From a checkpoint of a small transformer trained on Wikipedia: LayerNorm before each block.
Each number is 128 + 24 x the weight over its row's rms, rounded and kept within 0 to 255. Layers, rows and columns count from 0. Numbers have three digits each. The size before them is the row's rms in percent of the matrix's.

# down: layer 5 MLP down (transposed), 768x192, rms 0.214, rows 84-94, columns 0-191
# gate: layer 5 MLP gate, 768x192, rms 0.219, rows 85-95, columns 0-191
# up: layer 5 MLP up, 768x192, rms 0.232, rows 85-95, columns 0-191
down84 097:108137115135147153125133112169116115137124100106171097109135183112098126137143109118122127128151133130126133150136117122111136112154120108087114134083167140172162143135158123106130078113109090100148112106143105131141131130133152168089120136171126128107142138162110123122158110150141104131173107137123135071154112141109113116077120130073127139133121115173172082158112177182131167163132111114121145127139099095128092160132152152142137123095124124154098123114068078124136148095096161140149110112109103132119118104174124087137135167102125131120164115138116169163156154163144109139
gate85 088:180141147122126151138134093100098136110098096161103133157150138135123127105111135123128121175156126168124125118109105143099107140138102141119130154117127141124102125083182110091141130123131120138136110106151117149123173104134150115117181095155140151098137112109127084096138112091108130150187069134168154159129129122176103114109125115121123157132135121140141147066130145090134118091091119112108115145148159148113102103068108143128109160114102105125115117135134084139096100126141139116153113120134103119174165109123123133125090117072155157129145154121164106113093110172138132188
up85 095:125165145129108138119137140155146153075107148132127116113107116147092101120154125123117141116115098135145069149132156151157104125129133080123119116139132123147146082122158116115164084128144104061160112135111140133125127155145102087103116108169152135113132147153093106133136139173099109090117123107107149170114163121157136106113122153131120138121162111132126134166140111155161127116137114110106151139174084132140141169143134109125136135118108171101123084128158145175123155073106148120127109180166141101173087125117122132141126115097149122114124179154078110156107099185095103131
down85 096:094098105143139166150148104122144137107119121144146119136134134097142108078146133168140170128125129119163120164136146130111137178163139137130136182126116121128137118115078142135137126120126083123084118151108157116125110112110099115115122143108125163117118160096083106147122124191120153116186163133126112069118105139161132088125097146090109106130090154142148156139151139116100153126167121126150099111136127118058090093141112175131148125116115081111151154146085120092109105164120127141079129103100124126127148156133094127130116120121142115088079132102114093093105121106161125124
gate86 103:093121177158126134108146098101126112130124133150139157140147143134146105135177137148196116153131161131149104150121105147145143113142149105126128134093130095126103128122116109144123143136114138145118056081116154160137141101149153099171143153096158163164125101126118130110126128138117098090141083134136146131119069064144106128119129167135140147184150153132139113109114175096170106113100147150132093137094121092104141086126155114100109165141107125183142163106116118118107130092128111162105091139141127118139142114112096119128107135140121135132169098127167123093142133124106072117
up86 101:116122129104133116118131117150112137176142181131126104123147123203101156111109137146104073147136112069157144116128117162121121135132144110097122159116147150131069104190099141132156125138147115174151096117166137134114082149136132090074134097159147120118162095121110131137137145110122140121171175119183125134119142148152112110133108127110124124143140108148108111141101125129126083130142109104086125130160149114169150141141100119140123183084128147140130115154133074091153173147151150122107108125137106125122181147117089110108098138093113109118126153136142118124127163149147152119
down86 107:142134120093101129130131091110169145113114143135115121093143099135156135121126136166101158170121128133171148125103132159113069141112122091116162145109132093177140147174139135144137172180128140173113125102199140114159108146113123097103137121116125142148091155163128111181112104127126129120156084125114147118152128142123147095117134128109088172158091118153102121139123128118086123082114157125152104128150132106143081102139124176083118109134150088117159151061155134101129105148129150122098096139123117115140169151090163134120122143123123151137140112142152123129141123120158146092
gate87 090:113118115096144097175144118131135136136109141138107109119176110113095093098155122123119075103132128161113177099155093133166130138105115077136101154129133117151107164101156129146110100161095160157168103147131154161120135110132167145101136121120113145114089137140133076094144154127143137160156102122105138116153135114147149147120154135096140152139142127137110123108093095070122080133097104145089149124071132136073141112118122117110136123100129104116132200126132106143102142147139140114164135152103113116142103158120148150162184119150118088146165127105147140147158148088111130118
up87 095:132104139143161139151124144145138102127138101103176096146101159146123116159125128136144131129123146119123130116133088147111082111135113089083131137147127136117092151152138153122158159162110143154114127122111141055112134080101151114140125168147156159097153115081134109126115093138093122149110173142188076112146108111084131169128142158168101117127100119121149155145157124127128124138130154157140104152098145113128129141128141104133103117114093143115105085148169151124151118092164179196144141135101124134123121123134096164139132101173128101112184132110122151119113104097134159159
down87 095:134099115101074157124129127088138121111061116107162105131146113113119094132109130119108092131120150157105068123162157130164086159120126113122125100110093129108143141114086126127113093128143168138109168147151158131161134119169106121120121162164118115141143090113158136136148165148117195124146102170125149115104152119119174113085081133094130132100113105124120139122131141104132123137144150119142133145174165088115138071142139121166156106113110115136169102096141108116164087107137125141108124155113158096100103118094154100137116108151137152133155104123160095128152111104161135125
gate88 107:116117162102111171157115153169149131125114150113121193139156148131162126100138105109146119108112095116077109133141149123106166116125130132116164152113126150111103157162144132125113156134146161146114133156121123077118177135140152170130143151134124115112151128126122098140102185131151113109145135152109096150162095151101154107111128116184136127122120128149132097107112134124157134132084178138113142181124149119188154118161163124133169173173081078126146150114124133160104147133090113117085129094150132122120106132158113149144103119104108122135101144129154145084089120099142109149
up88 112:124171152114135157109120071119074122097144105115096131145110096089098114169190151150095138123117080145138146133131127093128156092134107153143141126112144149095139111069112093098114121100171153125112107121118118159086101108122116145161099117123121110125101123119145144127122125075102150146127127118140149114162126134135162142128107132096123158141125130117078163148158106128128115158180097147146119103125111119110103135135113104146167101114144068116175159119130118124101131161138137115119117129096155126141171123140154139118139158150151086117166091107110170157131166157102147163
down88 113:164116122085148063126108116116099092153110146123166105110115099138185127129124154139114155133129159107086138139155139175136176125117105133131151127099133120145101137132134105140151101106127141105136103078133146111114142105164159108142128137109146129170081119081111120122131156102109128112108149095138107127117106155136103149174161112145153105139113134070157163121119132115151120121116104111119140131111118119117154150142105136122182106127139150093086166129111110120134138123121162073181104114127185102118107085145113186113123119125123102105163162124102081165139136127113135090
gate89 081:092146126110142104123142132098138147167137108076140128129124087110141107123117192128149126131128138109114140136176146167152127072150129162130097153108128128114129156164131145120183149159128084143127096155147102124112109113143172089160097137140150104155114117081159149107103148124155099092168132158143137121091110109143113087121107099176115114149166146120171120126168122112118121117097137125143147167117117145122097132094120100118114125105092092184101158131141116119155142117133142120097107116069138096087124117110125138117124110146154149089112118110096149163152171126159138135
up89 091:138113087109133176128141087144095145086109080157151131090123158138114129069125107127102060068099143130113138138124144123113136149153107153126135160146112164164140121135118154135118096142153116136134154116130102088115102094101143129131165131170156112109122123118127128158128115126114116147155112117145171108144070091153148171162103110126106103126065128108109103111109129095137140098109056135122133145150129133128146134140143173113133107154144143122147171126135166173140144105120163135125108126160146068122120102141122130127137142112118171119116134153146122088105121106169125132
down89 080:142156131146115151157159137129164150130134105120117129096122135123128143101096147142144105136138162137115129126113100095046149130152142141115110114120160127112139153102129151088136078102126060126106113133128110090086112132086102161099121101182117128133092113135092125139155134133127122113103149127101138124101118131138145160095130161088139173144093114144116081144115139145088137110148147099147101141094123122129136134138135113110141117109090122156137146097101166080128153095145138131117053128147108145066108101168096122116115124086112127132179115102123167125087100122122113135
gate90 124:161142083157157125145181140108140144174146162084128126106133098134101154094119155127125125157144138110119103109134113170117121141142130141174150136109110120117093115119110107146122179105112131163129132146146144123136109142133142163059091101130126127140103097080119135106144127140123144135107111126081113113136152134070096133133164152103113134092132123159124134134158134140142086148154128124141128089117108120104082133163100094152105085181139133142137148166193132179120138113143160131120153149122171135123117075123115159131126151140117103167127172097132165107105099115101136147
up90 108:161151077159119096137119141110163135146108132120114127099123165120119137132066169130134106148145121116141182118140127137078120161154129118150119163104109116069100104104176091109090150092110108123106160107163128127178098130105116145121132084143133129113156113103115130136120148145155149143110119124112141132153128164126125121147104153123134140135142124110124113125138151120113071105180137116095111136131112126067102114135088155122116140137158126149152165189118144136127169088113116143125205107166167149115163091134151127137105125133104104136125126103150175115132120101127128159
down90 112:140141063152115140170161149101131107136160185147151107151144144122101126112078148121143103124142115078075107144099098133146126096116118188112102130093113152112134149140131101117120135073098122138195151130137137109137173130133143147125096150103107139126120125118147121106111135137127111146122136129118123117149103173117100134141128087134164135132136096145122130117146152104135111158122122108173132113127099149120131128130106094153151145139143133134130143130148120150128155211118098137184165149143131117137114076137082141157113123088114096127129119081159158131127083154153102087
gate91 099:110132154182154099117131149126084124131146133115112163150150084158118113126093120140116170116133100135142098107125092171182150103139144137143149147121093123166149173144111139097103114122155109121149153158158122121159130148165105121138157134162130105106115101113173145110153118131101153154171130117099113121092125145147183130127126136138101092130100165174140136113122165116117114159124125119122093129116116089111140099147143068131116173091142125118096130068092088149124143095068165134143126107091144112128110115109107139105097112119132136097142136134139170110106125104117085118
up91 096:128163141141146150142112092115152102145105136129109146147131100089164163094110131130129121121151110109156115154112098136129127115117121150167133126102093144079098198126143140158139144123155121145156129128126120083170154111098144134142150128131152171090150128089109149191118121205103136128126161154091099112088116118134118134101129138123167109131116162123126158094112121109109158141126149128130129175143115114106120106070106105174135149139079072121168123127116066101092127099146160152129136145160126115094126124127113125118114127126126140111132083118109151152147170138096117124
down91 105:129106100141106156091129145065100132130103107123089097122151124089125149118117149155155177119112176134173110151140133115134118125147120128149151178123112132117144130156130135107114121104157188100159162190153109132081155108089138140101136136076148102140096112146148127095120131155142146129124119134124086149116127143116148114138077142106130105125127119115150128121138128136140095111139113128068107141149138170085099143105125140098145114120114133142106130148111147130135129134144136112076194126126132140182129140147103133120143066137183090117130162142123139082160163155123127105
gate92 094:099125153144123091135146140101145159152159095142127088144156158047120143143166128115139102117106145126119126140121115113133159141128166104127125098105172093147138117140122106152172172140096099132121159137115107133118121137134071111111148111118154175113104093161116101130096084097103104119139102171145114132137088147124177136114167141097133131120111102083121116145164136148099085135148091114161139110104119129115094144091163134138156145141129158121137154100119120060118142118090119148117153134148117086109125135117157131156145147124121119115125132144166065133100165140148107149
up92 098:153121133102149119145092096160134075113154167141147110148103136136108100129136147152132112154161118136089145091138110156171189080086136129104092103128134101121091146129161141110134140116134124133172149104119130139103130126075114165161153114141107122150103104149141092147099143107166154135156140147102139151118148132125114120143111124138147133143094112139108076120135093098119139144129160138111114123111180155160116118106137114110132139132169128116132074132119151096143156119128117088122180132133144139130125150137093132143147131113147178085148132192146187152171141106124110075
down92 096:129083120138123140135145146148139167118139107132117106116119145130124101162119112131122124106095130132190134118077121139135114184120102175151164143155167171152155171085114136128147147190092112154099093119124124151132134110145134157132096096162123108119067146133175160123092109103126159125134141116177122144136150174156138127128085121103127151098105157119109146104115172114148117108094108162164122108117119140148146128124143128134148115192137129137153120134149141115094107095083142125081150139148159174145129155107160129099143125139171131124153114120116132094098119105108149123
gate93 120:112110134111145161106134152152119116110136137104131095089139119114136117132165106129142091100139102100131117134123147185101150110123096150170172090113116176140097166127132119124129142143174153093141119131112127081138141133144127120143136147104103116092080132122159105113060112127150144090144110108150147136126155172142145127135141176105117092125145098174138113107146120182113103146135145127111094123125175122074126093092114129116134113137131090102093110121105097119119126130098137129168106097095115082128124188153157149135101144142098135134145178133121134149090127120135083162
up93 098:113140152144117148110132113163134122119101128109093115145140179111093105084156120147136113082151123129156106109091148156127132120115104144114147106116116112144116122153179099079097140145140153103112100131108084145118109140107129161121114106077168110134128155107136131170110126122114151134131105136138129140136143127113151148128105189159126065140150125107152138153126104152100143119143151109108137140118119145107131089120108143072151168145145152130084144136162155137135137087109156132159120143137116091107108175148141067142128147177116147098131160166183168132123123081114136179
down93 106:125133154125151093143147130156126148123141117123101070137132135130128134087145085138135093132137104123146098068070135148116137184107134128172080122103105181119129135115103124116088140150121125128142130121124091128168112144123132151143153145111128158112127132146117136127123118138110103144150105122168154101139133100137136139111138153174119129126132126105188153077146111128114117116104106130127116105151149156114149130128161121121186167191146126123118098111135130130127143122113081120133164182077083090153125174161142166130117127129119139134163141161123087106117188113173142139
gate94 103:105078140132157171176103104119136105094131144132134116089146146095116160102091095082114111129125150095095112177134125106112130150072155112132125132148170068140084162131169089110115155161123144087122116151170135134104105135128131100149122171138100108123142134109096085119130098177134147126104130158046110131096135144104124100149133119097149144128144143119130090124141128080106133114116132141127152130178125095177115127126170152105128136140129112150169174128138127168098109108146109142129130126133123122129118101100142142170132106119120144155139111112137141151115140107144102131
up94 103:150148107165105088148110132109125065162132147117094152163134091100135122131134144169168119141110149150167137124135128126169120122115151069181149103124095095124116101121178120114151152069090097156132142116135140117121120094117102131148106140105138155148127147105130165125138129101136149100177133113121153118119081121149131109100115129138182165137151148144103114138137131157113174091142142079127132131123083130126146084149128158126102135129128145165105153141110139127078117162137168165166137125096142142102147111105118108091111112105124137181116094115146151124129118095135130161
down94 113:117181130115132097092127131099097140124102087151090116133159159142110149144157116103109149140140083166126129110199138176117130159148123176085154174106101160128134121121107152127124113132144112108141107103109121149144134112138103120126133138108136122095124139134166108122112105134103148116147131132138114077109184125129136095133129128132115132133166139106118115120168179158144122101090080129147114091129130137103154097162118092174161107129138162167106146100136102145126110106128150135083135133095074171132118138118132136102167124149125100142101123165094110089160118084138124090
gate95 100:175155111139120095133124116109128089129148110132138137158166158153155095156173140104142140162103161136107117157134152141129120140127128105166171099119130162111140069105126123146133126117150106116169130173090115136152136155120166122149107111138122123145107098142114140135154125081131133115124078174140106110146138165157120124099092110110175121105171127139134116080171127157125118154135132135073138097111158166106151104140127144126131120090182101099126099099127122107119110140091115175114119090094114153137125123159116111126065124121090107132164122153090143162173109141134120121
up95 099:115136130096105100097110119115133120117114070133130098160142144103083139130146099113155119124135157133142128138162139145131103149155131120173138135075144159149116127091153132114143097080135073177153109137135093137183147113119174102166084115134096122164146075103140105124098132167177127112127138163127131096160115143109103140112137114161109123144134156119127143116153111163174151138150130147122155115095115092078111109136119101139126155110127157099152132108153143156175120136118152153170152122137101122124127099153124077093133141174096121079141109143129111132108090122130143127